Weights of a small GPT-style language model, trained from scratch on English Wikipedia.
Architecture: LayerNorm before each block, rotary positions, no biases in attention or MLP, attention and MLP in parallel.
Training: a variant of SOAP for these matrices, 1062M tokens, 4052 steps.
Each number is 128 + 32 x the weight over its row's rms, rounded and kept within 0 to 255. Layers, rows and columns count from 0. Numbers have three digits each. The size before them is the row's rms in percent of the matrix's.

# layer 6 attention query, 448x448, rms 0.0546, rows 179-303, columns 0-111
114:137146121168093127125127119150127123107092137084138148115124078154147140104099101133122151118142139128115110139082064131124118099113136084092083130134156091143154119094115185108108128096138091079160165150183063083109129138156133129172163166086128124157115201148135084134104134098168128125098140174065153081130127124075122099176111160128
117:088100106122148133113148164157140148094127145128132102126164155049138134134112134111180169116109155118113116138159126109184120130102129115123147136113164104113070132152178150141133110126118109140063182134088160094100151138110148120112152126108128129113150093084117095154119118105175115144123233173109199057099082180121078120071098141146
116:097099148128164108139129118149140072145123125094139127106111132121087118140122150117065039100186154128158161150083144170161124124106081121148150199095113097095133108124123119115113076161180156150103096118124120155093082123160104158131151091136116118113136125127133142168131037098099125104087091101116135124092121166092153121081130153056
120:126161108134115114167147186145138092174129177070104109143090165072080127176122171138104126194190134154203136130176164158201103107125146126109147117185130114130178144093107178096178148120130124164115159139153147119135133104163117128113156128062189099122093195140157108123156177043138135079082135158099139130125095073090131129092142144094
111:096109153135183112147112113179161104089187138135154147124171140095141093114118131125139070119152110152123178086095124163136092087164126109161103181119110139068105109118190143142133118142121149140127117131114086124103145170157149130136116109053122158081157132103099150161166084152163179070111081175080153070148099155122112133136220142109
116:068142117158090110125145123077141145123121136113147139176121097127104099127147146140137148146217148074135106121195135121141124101120117148126095121137073130136084131147167136184131101098150158095118072118072102114141147097109137092186113106129124159158171108153171136055137191164148148157089059135138184118080070093151129133109098131144
115:084127147132101134117060076140096137154128142141142097142127092100079096084090129075126150165097184160116072078126167089092158159083103154120125144191100129160112078147170123179105176102155116129107135153163139152164191073181125105151145085084162186118128126082151118188164083164169190148166058156145110136123106104078156108099137159084
117:094153108117122097136104150105086165168124120081119151115133162076181151112126137130123090173124127102097153147119099178121231159098070124105094116160182074099127116129126150142170164129139188185118166112107158143101106131114118152135162131093185097145097103116137188142157058174169079129078105198109144155120101102131121118152116158151
114:128148108131078115073093143123072163107130181120131127116141112163163105109103061139160069122134157086145111087110080118105078115111100167079172128153141115204119070132095153147106092104120168158201062112105104100137179183136120182120085085164099132147113115151119065125157172130133122182117085105110129154091119136082112154103107145100
115:123180142068107081150115111111085084179169104062140166104105147139131112154191100147124160164154109139100075168075129103172110095117121116179137119143091191056209123170117155107116100144079161136072110110080171147109134127109136145136157146143143060139136144076126180121119173134131087125103124129171085178110182083152117134097119109135
121:106044130115115117196079069114091179133097089086141129153155104138129155129100143107153167132182121118137118117151127185082118095117134133082123152131092090081131101183105155111134121192189137076147119160111136142171086176112133100080113152151134098176114177082147130133171113153115063137083150079126105103142135100099104143093135112108
115:170114058092124127138122110168088182116133149146120122119099127169147156203117124092148180152079161127146078139081136087109081089105136066146171126136069137121191131165116137155070138120121125111036117136139086112102075197092151187149121085118120106130069127135122151097115170165078167111116112119148115150200166134138116149083164110135
110:096151145062134110146119159186060091059161112124129126130113088141146093205101154099153124124084049159117129099084101130120186081134136149125151142122123130133171149051210112159162142156122100103152158117144113106142113127138125138146105110126147151118127172158130132101166074079149107133123172077147165051132179140093069098131146242126
109:101157155129181088081178139120146189188116094123081143136139101158130162136127136130112154110140178100134146098084076147142146117156149103137096108142110161094145097190083096152097107145081052132141101079139171137114137122137100092106110158115138089112074104142068109158135140150118178081129126099068114113136150141107086121156097106120
084:112154104101106054155125086160165147181109168126156095118130154158134120148044168151077108112102076162100152081100105082141136154143087130120101138089069104095100093104095080152131078092131027192137156109138126209130119143198137131188176163131111123120140106145127117182149143142134184124125115103144127153119137105121066080100135136055
080:136138134141125082131041095160134087104119159046176112145123181075074127177112110130130086146131059119130095115142138139117139151132160142123141126131155084175116129054168153123148124131201116158081130127078081075124133130114136161127128095153140181183115120104183098087127141141120000194166139145180139160172098099166155167117116157208
085:141127098136139189121166144130101128185100071119110166126136076123174142092195093092137173151140214070156084167118088127143105096102144164126128141123170157123148112149151109122142185146109137088156104104120140105064186132109117124054158101121067127151093123156055129108179104086117178081149132161155128073137132171096153134139117082168
080:087129141161106163099166143114129156144118099181061177146121060127162088094179114112086156153112219093125098152095077109137085155066120151131113137104165162131171122175140078137106209100105168120162112150144119143057155167140144113113174149107127115144154116155090141141174128111143179054158099158132138098099072173069129099161129086111
075:131082157112126162110180124089098199128144155211095127131089086182116121095176144130165161113079167095104181157106146098125119099121122130108120118121125172100124142147085133144106152066077162087157149170150174209117115113066145109109143140117128134061133167158159172125085142137143193063109167089091102142146156152090127067121166118105
073:088147138185150096111064088128182097093091094078124122118175197091160137194108175128146136158167101168141061108139097112122152150121131131142162126115194131130152133133111138151154118144183107187087088096068098055125129144163124117095121075132127131230166106087135091141161143142078138157199111157134125098143073097158124201141120129150
066:119115194180123081141174135145105121161077072162134193157178148127150135103152168123106185095143194089168117142090092068147114132123137098111063104111172108092151125177145072164103131145123098158152097124127101106103137160172145129087166147081155087099121109155073104158174119123093139113182096114158165095090078156105148123144098114097
067:197131106059067178098090130151116112126132191126106098107099056154115124179179120116127138119084130170119157184182159159123159127102159138137195144100162171165084110139071132136146168169061148105089143148125102119173119122072089112117111082163124161058148170136165178147102137135170165138118163112099110138212146136142079125183077102079
080:117088092168173139132099130181152068129130092120133104074107178125135153177098179110129121096121131155154104111217112140115104141130161135135145083112167091101132111146158170150148124178167063194145163077109098065157106139180105119123135097148159094180092097193176081168126115082146091136158119149055144149162072080184126156207051135114
072:168152144115093136100142131127108139129128139158091168148153079168104130071152094147118120095081168087118170164155148143127202101125111170100112155126153163159112155175138132097151175187139149062112098152106152127111090091118120128126165125115132149099089157118120180111094071124185129119078144073165081126209075146120081090203083146106
084:102114137139157156100077139075145075134104086179159156114152192141071155119136086159122095107123102130131175038121082163086133099171117110125110120138149088093126098213143139102145152146142219160114126104168148152107162118088156093125155121147159062193178120128172141149113162117183114098089112137089064151159120132056167157144124128158
082:196133109143080121101169120163095157092152077087061154123087146135086169056093116134164081138090093150115136127121148094141140041094098123068150163150096156141163128061118164060148145136180079141056151224126107213121112092110119171150183118180101153134138143151188151145109160166141134091135162116124091162154127113118185137136171109168
081:117129165163142081089181135091115151159167130121110105086140170136091141158139168092153077160131118130157100124187166169088122181123157175126158147097159144139146125150098130124145140162092143129085150161111079110110066117158166132132098128082168172161111135112188113105094143102111112125129124107142138134124137134121083116105082109120
084:135121058142097102118141107065199153164117163134122090123134107132098118138160101181099100080070138103142166103137225227088117147106146114160095148140191112135095149153151135098135152170136184129134163123094118135144175121125139153143194112127060170141115129140113133057102124090145127200159144134096089095143131106126172106100204133110
081:107085110175127061141118123141149103127114125152149136127101136108120088119112109156101151098189165131144123112093111161128107065126136043140154092132128142161106122176111114129117076084120146171085149042122155114186089129161127148172115193061150132114110160146128140178093125141090153152095164124135175057129031098099146093145131192149
088:071128138137146137140179114182136141137154096163178155114161185115165089144094090118136160080182200180121154110095095092120116137134108150142116145124126132153152124148101114123093146038142100155089115119026135139108083136138122100105100097134078109186077132119150114101186111152130163107084134168102089117095105078100059129124122091167
080:147094115182073086115117108133112185099096119161103152117153112127172164082149117047131183137124080048165096139144084146135113154155133143123146079122211094175107167074130099155094115104146171123091106138109126156099154137121130127134151122122101115193098148076181117162151157094129152101152108151156091171134073111135113172104092110139
081:146069115101111195128168145125206107117117050149110098135175093127146162191070126125133128088173100150128089120132147130159127131136095089148144095178126124100125089150157137098081124164130185065101158111123138154153166096131176105114121136151130129174107054083157158119162161153100105095131141133151137163123123092113129167102080101177
076:141103132144107105183164107105167149106143092106147158124074205115113200192102142152114095138098132111146109157124158120182094184195147156148111154145138107078159107080127115137165107155203091090126082122132109087106083132089109169138113096157162151152166124128140091124175144131122122155137142130127156110105079168196125169168158098114
098:112138116164157119112101084136101107100076150182106202076058116124138133138134137090049152114123141165198140132153145143137106156106123188125107115114140162116162109110062186154134142188124211073177121080133056098098133126136110096074123114128149131099160173118149104083190077093165102163158094209138177163154126149075151147120105136124
094:134096219141089073185155140133122094107133136118169137077118132115168169148141148081142161099125147151065120154081135123114103105115122091122133127162145087127120124053165152082080114134105087147115092123151101142171121167114121144156135135101149063119141183115155146078141120114102117116135110174140102124074120105116169136075158147152
089:142167116106123058130127087104099065131097128116111127127095107101113079073114153162125072139162142176153097147120108111147188125135112103143153072117159107099097163166146149190156081131102051165132097165132074117180126112137170145138177137067100086216141164105125123113142087157109113139181166107069098166087114126106092148155179142020
094:153148135152148032111110087104135174131048130146055130125074095138106151128084090154124165110088104098147089116139148062148120115143146119142156130144073135115157189134103190191126154177122087116183120067132136083126098119122133157156113101144163149072145100139197226111129137103207171115167131097090128119127114151088141110114111166147
072:102083123079153125158150114100160176084170132143090184109144126159116125122111069150126124137119126083131121109118161115100165154132094114172141113103162186108167068136128161081084077109094082058107181135089112108154113111132104131168182161146144122098124137134109135085109143144125150074167114128111097119194139148157095094128120117106
084:213159119137058188090134115115185092123101185144138116131139098111139163078129115084192101134104156178117172218174129066103117153128117148134133143156095152137108109150138143130128165215140168149079143091137095128171189131146213108127079123127161095143074170091179163064089161128116105160055139097130124179176109078127118154120123083145
097:128076144150136126097147100121124151106114102100156170146143173136207168125119117080142093128103055113157179091157090072074108131146118194124079110147156117141092149104103116173105145165164125103166095156148087096112146190167109113074123098178132117092081128133135138109060158150138127086119083115045132153108101133098112175148148094152
092:150102104063129181110136197174116127152141125116131147114094119168177166138169133093164127073135125142091122115149157142178087146179134149099166157112106149149184125146083114132143089120133192106110131152097104157111165167139150125064102150096092101096106129116127070151135093095119084092180117140062174125094121125111189160148047086171
094:127092137135110167102139109105070069138139134113114086215102190165161130165092108151093122129150113143104106058143160098197160132119154106120208184086094097125111113135130144122114109080142153102108115171122161110150124163114070118120152181149084141130159165162156154209161103174091051139183168174096124168134143141133103154201102170145
092:090103089088080165125121193095185112168155112084117108117121129097103093092152055145112153157102153114107102127156108107065109093106146144139130121130068209152174119159081140168115066136103090132149161107121143161120208123134093212229115151168160125100089157141112170122102159115165147142092138115149164109172160156159086171088120156107
096:157127135116132126139065101150149071097180114114117174144117164141187161168205122111132166185160078195137086096170202113124103127097123127118105131097143096116100112126143091153172140167129194164109101171079134129117160131121079139162163215109133161176115133157129103158132103120059078145110082110141137137156081089138160128164119134151
095:101122138198142097137121139111147122154126098098110084165130153135097094191160119093133112162120123158072119078135125114145163120100136189131127189146176163117168144172110158088110165156090150128159125100149147132103152103135158095107157138133146087167143137121118108153142145118100109166181190133150082127176136153081115187152041108165
094:091125182137167109091104096169139139142179151165091106083155097073150068081141176112131141069145096119152149138112115153154153127108188132141144050121137187091112163124175165163077184160178130121140138097190091077155115101166153140194079091176117121104114129147146127063152162154200166139192101136140182079207079147107120149111126154162
095:125148111151148132163153183076096115115108059150131114159129132137127102097166192099156148112197165138118093123122112076099076199190080162130138083134194115128173138180212151175113070137124177135087138097124113116163151187174161102138138186114112115061137161128085116151096092124114099141095164147224144143155108081083117087169120072076
097:169147161188097159125125099109110117152135115099102109156107108118125160107122140149193111191159165084133173145083171139143067079143141161125129083133115157129156095165130181184102143144087173115190144081152094180140140103135095173129101150165095112141126080123100117073189196175159087152135112117127072184162114091162066114139175134158
101:153147155108148106097122143107111165202162137147156176164200084117102112098117104132135102121099122086151098123113119118131171112130158165148155123135146194122159192136139137140100112130060185142101077171163154134109168081112079194166086136125178105161111145166095154123135187109117185097077178129160105104137177147064150080145138129127
095:057122158102081115170143177114116162128138158134116053110109197164160167078111137119170147146141153095083167181180160093093111151139173188123140098173160135122092096138134111134093126134178129088102165128143088094147092117082129089112120094123141127124095150142137136123098125074127160097097168158157144095067072128111144120073047088150
100:134114115097126128102151090171139111116099148110174047136140069097073084136118111157096115124210183161150084154135138141151134116179168113151127139178034156136155149077215127090208106149166118126107082140109159186145113091134096117111085174132121096071100124142092133099126154112110128140127122104099105115142180089148119096114161137166
095:110107193177138140131119164095110103086113089100081146169119147100117092090082119128148082122146142155124085150149148165147094160130135108095152097148119139088067086144129095108141119131158126098106124124111126123061088088097155149132107187080105110115131154096171122158116133187092152131132086121142144151125163088109105123112104149140
098:124166138092140163172107131052131167129183113127117151111112111113144142075140124127142075147171066147233200105147097101171174145193127118150123105118165096079185092153134115133131134144125083179063098150121110128102117076094189135131149121192164126136122100101082193121149123063141067120073172110134146092116095171143142133134167138110
092:137155163105089110098141155149129146145072065142060141126179135152165129042120156146163180095175138133035095135086185083045129142101078124065134071096132134189148193133093084121101150158095086135151119086112128141179141099117151102145119135164218088165156099098110120170064142153088125090153120148090113098162111125081180148158114155146
093:117109120131137103132156201129116164078092083131193135193066147115085125128133096096187138119109205093052120177109110133145121134115142077163102057149081121061150118101137190103179116113108147113184135120123140138180130117091126088153033166166143126153147124074176143134117139142076128176130148141115142102150115101104174085114098145133
096:122184145096117095183149145146150145151175071108127107139172097093125149081105122121081118112108087157096115071101118167077104142143059191119085139142196093137133108221136145123176093133135170178147120085103107080126062172137176113080155143108114140126123131160140120136138209084086144142162144119078143114128146149135128109144120123150
097:116108078138133094129133118084139093182162076154107080125093112116106176076122082161125128093164075177110174125078098141084090134094154136167110120153109119126136125134174087111108093148141065125131141140202129157102117102157139139108154153204135147141070121154112214143118103063094155124084108104142089163105151163088129170091156165130
097:164153110173166086100136097154100094128167117104138193132089107097177146089135150159140187147156085161184111064137130123116163160125105178098177194108067118169158180113172137156145076208170092118123105131122136158173141135091126085107101117107164160118096145115090141134179181135132170124132125097152147129173173120088181117145146134108
096:214138137108123036104108095173120107097131154144140075096126135151132156115094077092104135172128169073158119142161173145169164129184111118107055135047144106135094099105204105125107101121110097105193144098146135117087152139078167122131165119178075107178117111142047162092052167147130181124120096081151106180160145107151085151054123166151
096:168133157102074214126093183188129098146140147163169097153162116127105145152151093130165123058118098107154093128131110131101053117123099097131232131119056092197157139137108144143139123136139140144155121135086140111154047095155138152169121135160091160125139132075130151142087160084136125114116130125110061098150147120135083108134110159092
094:164191105168135113094112143119125134078136089121129079110172072079129132075145154137148146187142093092104087164172142145162168126058154126142173123167183123095117136112089113186139186096126100166111160136108202109065113122118115149091152090110145117105127160122152157119136083083144163125127138074148088115154148098107071153128068133180
097:153107094124088069086144106171108119122144119137163096104105139115158091097110078096136131135129121141239205204086099119158145143102129142182088155124159165135111166077115180111146115135087095189081077131157113138119134125086109117086089088171076150150112142146132093097146089137125129134125124055123130128158095114147157138106179138094
092:081128156168176161157136100117140122110137093133106167112166134119151118203022139117131102167151119098111143104143100151142147026096122146077110119098172140096117121093148117226083134083208116113119170141139166101105119157109136112158137170136097098121106047129092143146122182079108101090081154143155148145164106132140142088100157108042
096:148115126139159049162132140077172162134092127175154081146138148135071102207188149062093102139138179084059156165144185100125101124119094103107153068159165144156104097144131112126097115117069073122145175146091119122098115094152116143110129163125183133094130137116175148126075153095145117078152126062124078175115156098132117145126107154159
096:111173169129135148148103145158133112187159099168098201068143150180108111157132142122125123161141187138073138094158141196158134142154126125140131188126190071113167119154164166121122113108140102167129131185094133058156122125083123133151164119110130104137090121140131129123078153129094161087169079154164105119117095150166149106182152107139
098:148070185063154116114143098111143150137097119088129105102141109108124147107169171114105167123133192175145120114110122197135119134163100088186164098120098116031096126156119109116159076164119181092151112166089125176176126129081152113131115141152166114121130157081137120122110176167183171123116141128144094157139071154175082150126096101103
092:160162152167116132112107194109122206155162041124087100171132118115140163122202158162172104042067141116094136158137105082133150121148164143115154113141107147120106103085141132120105135109124190172081161122122102145134164096120132088148142210107118118148139108203182157139133157172198126177087167151094102097167153115128161108108136115120
102:101067136133185068162177104092054172081097123142108164156102149138132110104161090072062095068117133117145147158121119119156163128099099148164156115135142094138148140111179131132125151143121179161131134160136082123175085122098106143156129165193102167114152146104066131117124071093089116126144133151121187135077066212178080166082199131106
099:109098120087090153131064137113136073146156096137140158074084094132089137122109102119164098125135098195138109132152094112170085122131084113135145127164115159158119128072090105119160119167179117059067177119140099068109108079124169115135148194144116097143211164100123092135169124161163141150157161125154120070128165156145109099198122138061
096:092121190140132101186114095107112157072110189162137130126087119128109084115099153128097125059107113144116101107080105138141118116143130127100162115158199106171159096173128074110124121106142096114116105109114170166096147120147134143093119073151060142141117130166112081178172155133117133172134149072125149137109145083131087106125129106095
098:183084132215084101139107102159120102135093186132141150101146129090123120151162152147152160120115087104156089122112186100145140124114112155152093130146134119180168179118119187099114169121080118148104119169154112099159125155125063106109184133091124122147085152091117131134114159159156176159190124100088073093154120143120108095110092147145
099:067068117090077160128175110158144130125138066159149177149139112071137104154151186088137165148109152161125067145064159149138165157147099144112141089143146099070140091093111123100088097115133023098170142134125148062101093107166191126123103165125183137067139138135197118139135129140133126111110136152128173095092108127119182148074151093118
099:143176154138162131088149084096094177202117097100146121116128103136151156152105151088176138154116087171083142150103142187092136148074089137117157158123131179069103124124158124170125148113085080184155119096169133126161108123076154122108061132114111102159141052109103152158115042101139157113101094164125175128153163178105108098072092141083
099:154057158051135141137128170178146093120163176126149133124163150112204116157114152109137147179184138142096133123098123178129157049153132061219119069142103070090124090087093130157094115085129148108124147142083161063189136132138105063123164027165090157154153137076155109146072186127118165108126161085127135099124127108107100137153109148043
097:097106126051192126154139133108129165155195132144173130119109049170145129125139122129080088108090113074170128126093156100146140174107094121117144126102176150119088188178114085115130116157119093131198137123145106121166131160158129160128126123163107086119119189200089093112095099139142134094159085144121135091100177182099104099146169159156
094:095145139152116092130128179154200117088135172106109070133150165119153137130125142150104201123095125167066112073137095105126110110111152111142144184108140161121071139145164094129146132092175169170145159132143173184117179141085140179121178138109111123125150135096138140089128091073128053160175120202114095112072109080146130184113084098126
096:083111128123176126140159118145162090048088123112104137117134113196066130084116112128125077154126118130104111121138152117125129136180124136159191138125110154142132140134113103143148018184113093145133093146138161138144097093201071132130138116117129151111118178170116155209070097129152115143158124136069143125140221156178142146090114151089
040:154149074094134153090115186170116162140100140085166104157182048188111133147146104104177107160095157179103129121123106105176130134133190100148110112155173107104114138139110165077114099138157138126139124138137143078100096084092100111089128185167062117175116137125067141136159213152138135105155144137175129135172141164137071146150158101139
113:154159090142114092105131091096181149159147095112138116093177135107129137116101041171141134090102137086196084102123117109170109092143106170057074100136069166087123106140119133158104126120122070068141156080162130134143176109124056175142154104115153137092125094138104126099148074117116162095182176154145131109140121181105116110140087176132
066:122147147160109058147146067116111151107106045103159127068137140059110091086093108159136086099110109110167057093125117100143147091160110103101103102148111205096100104123133151118115151095100070137147131098148100095152205141093082152110132074127159143137164158127100144059156110165159127112134116143140143100126145131127121135096114174100
053:130148164183079143074091128115122189124114163081198143106092135195140151193170116101158073145158079179078113131126145150089158118167149105140152162110159107090082085099122126121125132149134137110048140134081174146103153095146106095122137135087167139098189166132109156129124147145135143198101166120160100119106058051124157154133096142124
062:109146103176138154158102170169121104136160078112144091127098089190102141144133134119090071121164122117113106118085107137108160161104166150175138114123171129157154211135128163203148123112161136149130173151106199114109115107123107129107091123083118102081141146090084141192147133154111121155209186143154188164103156097134134139170131150156
060:146139088118105097093163120074143161134138080078108082135143074087142055102102112153082117132091169069165083176106166100132113073102111175103116145099112163105146111147141120130175124112142077087205121083143145094154169089118055131128136085140129103147142179140108071137122048145114092119154114131128154121114176172092084088073058099171
053:149113177121142119100111200081127123111119211158141123094150122161134108190145138149116156122077152216077206121163119109090167156137123160165116108137096137111074116108159160081141140160172151119085140126166149163082142188118170103099121107103126133126132191128137112091120132105147133143066140166141120117150109093127104080099153080165
059:131092114149163113151119180104114134154166113133111153162111130090121162155116201102145089108115119133130133056150117139156112158125084138138170074146114096137153146174095174101115126168131129155035094135111171123099076148105137128024143164130138159156133121127116142176135150100159116150118155112094122157167113061141200142173152117159
075:156135118148142127137098131067181163173042134142130146087095121165122144169123128133145086123102149159126155142133144092143070166134212150150084140153132158142109059143130146095100141148148077146096181090145133085118100093098084150090072097107163109093082152086168126127129127108096126085114129125142111115197118105068095133106106112180
057:098132089105110092126158130134115122135194067165171092154138108094159090107132092169140110148157076096154023180118089113127107113147083099114185097173135138123077126126122163127150081103114081136194133112084163119171107118121071121160131075120100157148164117105090125131115087146138126110116067122127173114076156113130145142142096161155
081:109089156141153113157181169200118124079152173141146071105175141078143115102103132115181101087108138090186098104142161175113098106088141146134138151170100099173097163139108157148115121096115221111156078131113148186112149121124107126131141147119164162130193106163138129106133125094179124111104123149090149138102132105209163134121150154173
063:166143146112124127136086116102143116072067152114083159121147114194107173165109126117117168132042197125092187088213119154117116133103186160205084183124106136090154112156123120092106154131124155140096176129161062143087110115134150110170101140108131102109111115121102148129154130135118136125153174118166170137199130132107084063141129062094
053:091112068077128089117167113141099161099142148165152098112122116118110082104130082160109077132151146085187090186081171093131076088111101152141124136143159130160140105071080106102085132134112097087162127130108118055189133147170101177139128086149060158093122143125094173103105077140109185094157139104082134121124095135130139115142159108139
070:141134143165110131092087082118102088090085098111082120118197133201128142085144133150121086141107171144119145123145123180115139125071165164118134075126150149083115137116140124130123149142116149123119111138119173119139099152131121057143148066148137104071120151121073119166162057093147141117153180138169185139129106110158118172099059129152
078:135124145134109115091129193147125138132114140132139085167195132103110154125088168155126153153089140094144094098134125148125105122106110153152177156139097119115075178093121148143152142119112124147142067189149120149150087134108119147131180162169117152155084102163123168155190169135127120102134110175151162194154111153127174105205194156096
055:191109149186090191095192173108111105111154154091103158105100133100048157200102135123118141131107193182092172035134095148070195172158146061121154123136121128128144098163140170059097134130151146174092159149131109133148136168137125131113155097125198135148101105180157121123122077115099121128171182180065131163179148135112153089070141106132
062:162112129126125135133133159086143127179155148111091164180134117173179189144176159082149137094155089163103169084190138090122124176183116124160138159112131159134175106108080182100161112111130136150091150101154100157116159167144154112098120155135145125154166153131178107100124155178142126127071152207099153093124132110038158125190137100157
072:106184063128140054113154142211140165128104145117127160130187127118173122106130096049167144124077089078138095122116094067102076149075090146094130113059122105121079080108086113118109109131102100132083085125145096085122139151118147157177151161163089068119157199099130198192136166102083158096139136094113128137131126192138142136104139148104
066:107149114089136133127162142161120110164105165101169155188123161182151117133156091143142117163109170106112140145192150114110076128141150168112152143140188137140138179079086073097075093144132063081146121123117096119096167137133156111160119180106079077154118120194153142079084162113164173096107092150139106087140135124247166128054141179078
057:153178083195121141151138211096135119095104121152128148116113075124135147066109158113160161137128127186060081093220175180102170158113170139103103134151187150109077183171105154137129122114150108165096129132126149155126128082179136036092119097087146110142163164132121128185098116136115153153130127154100128121102148110124135134130141168108
088:101093176125184145159147134141100056157126155153099196127165087145097120115160148104113125130131079148162121147135099107155127205162105138130101112120088116132132145169093042125118158182121162148119104129188142167112065137093145122162105109136169160137139079064158103149116160144100107181090123138111128142125208129134104214142197145174
080:123082186111155095091173121161102127168124131092164081167114148118112135141058128075147119124177112097139128157118117115078085079155122089127162143144120128129147136121119161133100113066112094082146137146081113091152103117112150165119153130153136125087195121072158116126097121217101168140157110058097106153106120169239168117164118143202
061:133154136107108215161102156158160086147056115100159179092100108198114203099099113135173182108133115178078120176203177101088132171079177148152097198143109114117116147180138123133127129116157142138157211106109080140163121074140188076154121122174128184142126137105179124152093178167091125136123085139132097116126123139077144130156134122131
064:130089157082159095144148133101148049136170119152142149109108135091090185099107119145145116170043139156165081141130164084106082140138159106131116124170144071094077161118111152084054168124107068125156108199162061085110149099120118124168119056135104091157161168087173090114096170140106172090150164089117107122135097155098158120060115167108
087:105140164168099170157073171050170119047063147137112148105161146153161119171136106106102127172098080172148145085160095145088116137083152070086112116148055118107134131117154095072109111080090133136138188036140172154134128092140115124118137077100147162103106125182124164134143042135087131211080097092086079120131077132135175149091123145126
083:066153187175162081099129141126097153112078170056156168155079137183160133095136183124078130122162128135168178078138100131115122118159079085137151145109109169090097180100085140159126065133096152112114131142153129145160104157111174110115109165165150184145089134122168160155145189127117145102126146120120079106119158126089148150159141127089
093:117176149121161090126175146109142154158117099125116107150089136149112098089169099162136113104129083178139101244092143136125117122038102083135163135138118129160097143121142162116105059143101073196091108121072081150097063138116165116059124134125151128101090135053157115118145095139134065132108155064136096114097096129161080186077153192124
089:137160100169108148133104132136051118100145105119154172086131117086138105173166148098171165088098169119114080092103124174081112123243101118180135206114136137081043081169137139147101158140123148128061136147161124132069121153184102137117156089094160115111117147127136108119103142161157130140135122113138100175128157098070165121137106124125
089:125185166127144084098117134175155119141135179128091130094120167187148100177076151148145152104103117090157181114144123194199135098081172078110129103151086094139104115109107119141155139137123142096083126125125142147142159193126106137156088137136123090105153121138139080125114158122146119098134182167131154168179110109107115109177096155211
087:094117117138161127091130136138056149190153111056143154103133127092111134133130168150141085123077177208081159093151143097149085117123202140119125146147104171116137108133054174168133137113109103153140172111163124083127148169116166159124099189118141169147073103105093121140126182119141185099122064202143133087092172151070112173115135107140
095:099132138119149149138134190125124149156171095154184134131081119128148140077131065082126111107170178215134111135054103052129071114142080119155173148110185107169151134089106160110144176164150142109074099142097161080151068092096150080137166090133144100099186153112123134154115127168116151171155180095107086104104103158132140117109142109108
088:154145135120128156110050168091108124153158053145126182176121103128078095036164140172122106143062134097143172166130167123136121123100135114156076159102141101134125120093095135083116172160098123063191146169121091170092118137151197117111154172176076119131113085098077062134108132158097106100074135142159159136108072148140136104113160107105
089:115138058141132093130156130133122100109133119121134194084151076068092162097167103136120103118111131137159112128122110123132111158137103149098129091108098136115097158136139171136155159125138100127142146176099194145155139160191105099100078133170130125137128123119163148153094088108127109113147162101099157127120071101197193161131136147149
087:134114161070170167097104093094151150158116141172164133122127116125170129095139126115093147149130117181043176129150103092164187164108160152121141126096146134189123112129124101181141180149103144096113086099170124129137097181101204135107076150105171098125070037077161118115136103134183141150045126117083126128150232143145127183146170080103
088:171146204110082113127105093149115116091139084127129107112136114141140141143121152082087077111119153105094133126104125164117151143065122119118086144133131107095166143103170074138112107135127150107144114142167200134100134119158057170148161130098207119087150160049095136123073093096069120123121201117083171153119155140133124100134047116112
089:134175075100061161126128149180135150136122134141131107126124117083086109164090123164166153147072120054189175102145135109137119153183137147109071099049190047126099113092137125119161085149136101140132068110141081047109100069130162116110156141109124129145129056111104144144148184145166105138082099175194118151166107173191096081131124111139
086:155137069106128110098212098114158155158073073104117130117125122109117141116167135138126135189190090130175080145144147096125097144157088108157128149139061145148162092163136142092202178195106028142169163081086067130168164096127098133119163153156144120104139119182157180082144092107137169111130095137127139103142095141118165106101074119096
088:090114190089120137132172142094116150110101116158176106171116163146124113166174115153196087172152135064117164009131096126082112174195150173098077118092103105132113091169124140187132139144176197122131129141165157164166114119140148161069137137123203129127164063100112100137109162116148072122130082165121103161116181085113096114130126097150
087:089176158069101061135110107108108139153177154121157095174125100123134103080127152152126151039082189065085191136140086114113157168041130106141175125172088149114157177119108144072132090105086145132142097110054107150109155155152115141087097156125130126094174088102156084129137115159142101088068137099108144162147087099137122140177082115123
092:117117075230177134126120102094170120178104205101078145127074139141172109120096130167112149125066113143120068065149121160171124157160150153092147096088119091080076149159096125175104066124102105073133095130106190174040095105133091114109136146070170165127116113120099086149121102107152140167086148098107076119098158095138131136133110113131
092:200085152115113096071086107154152174108097114162096130107093143129101176111160164087092142114138139183052105139134087100154158094122106128138140158089145116042113146063056154116127172102177191139154120104121206114087118090111111098120127135160133107111141111200124074101111078126101151114144102074159131111112112187135111119058133137150
093:116119092134136105132134156196140136130119059133103100116082175146165167071068106130064170100150125177132141111205146140126158164107101115151136140134083134145115125106179133156162142148131180104186119134139156118158117104190169154173127143126108141187159134131119152130152144104110097101138124152162114112208123163112119160161155146159
089:175108145102135183105152146102143094102114173165139114101084101139120168121161147137148086197163085150146159154046195174094119115098105078127142171157217161201114162142113146189162163125135146152123107130167142132101110183148099120146161101102142070081148162083138119141139109119124141118119119075140140129097140112073100073155109124116
095:096115112143137190093119091147113130129116160135080133102185139219171087149182121138101137108172106225150194166092157094099075089169203144133119130158152191168162124072185093129092072119149120105114117140089137138108187170164138124155109106132112108086149160141147064114135118080128123102137137115131164126118056110119162135118127122128
086:136089151130131134095126142123165190124104078110148129128085102208140096160135132174149171190107116127178088102102132179130114104112140102159134089107117140087141161126128148137104143145102126167169141124091132088129151130126089144084126147140067114118127136042138050098095152183078169097107037128191154163148083151165079101086090119140
094:087106148191085150117148143097142109126187134105057107122114101164082114152094160093075126179074145207142163134087121116096103135185135119112158184131159080106159121098079077121126139217164174155131133115181078096102110115115112165180144123135131092110180160098097117103116140139109133119168126084145133112167129158142080126093203151147
090:185069128121126168037102038132094121105121153082115053171133127081125132115101138086118107100084144156164144142110127182155115146096133146145115114144136089129171110108210115118115153118127165070114121116154217134109153128082130093123123150115131122109133097097109127085110139097186096157137155213123130134105134098192157116128114089135
095:097126149165170160167129129117090130153173209108112084080115102101115213137065111124083121080166132186114142053088118119098086144120158144136144095151134145126117104051158184162086123181105098106157138153133132119153190121168116099172113086138181112121165180145161174084088140125185131150225118165089125156160165106099117140116096133131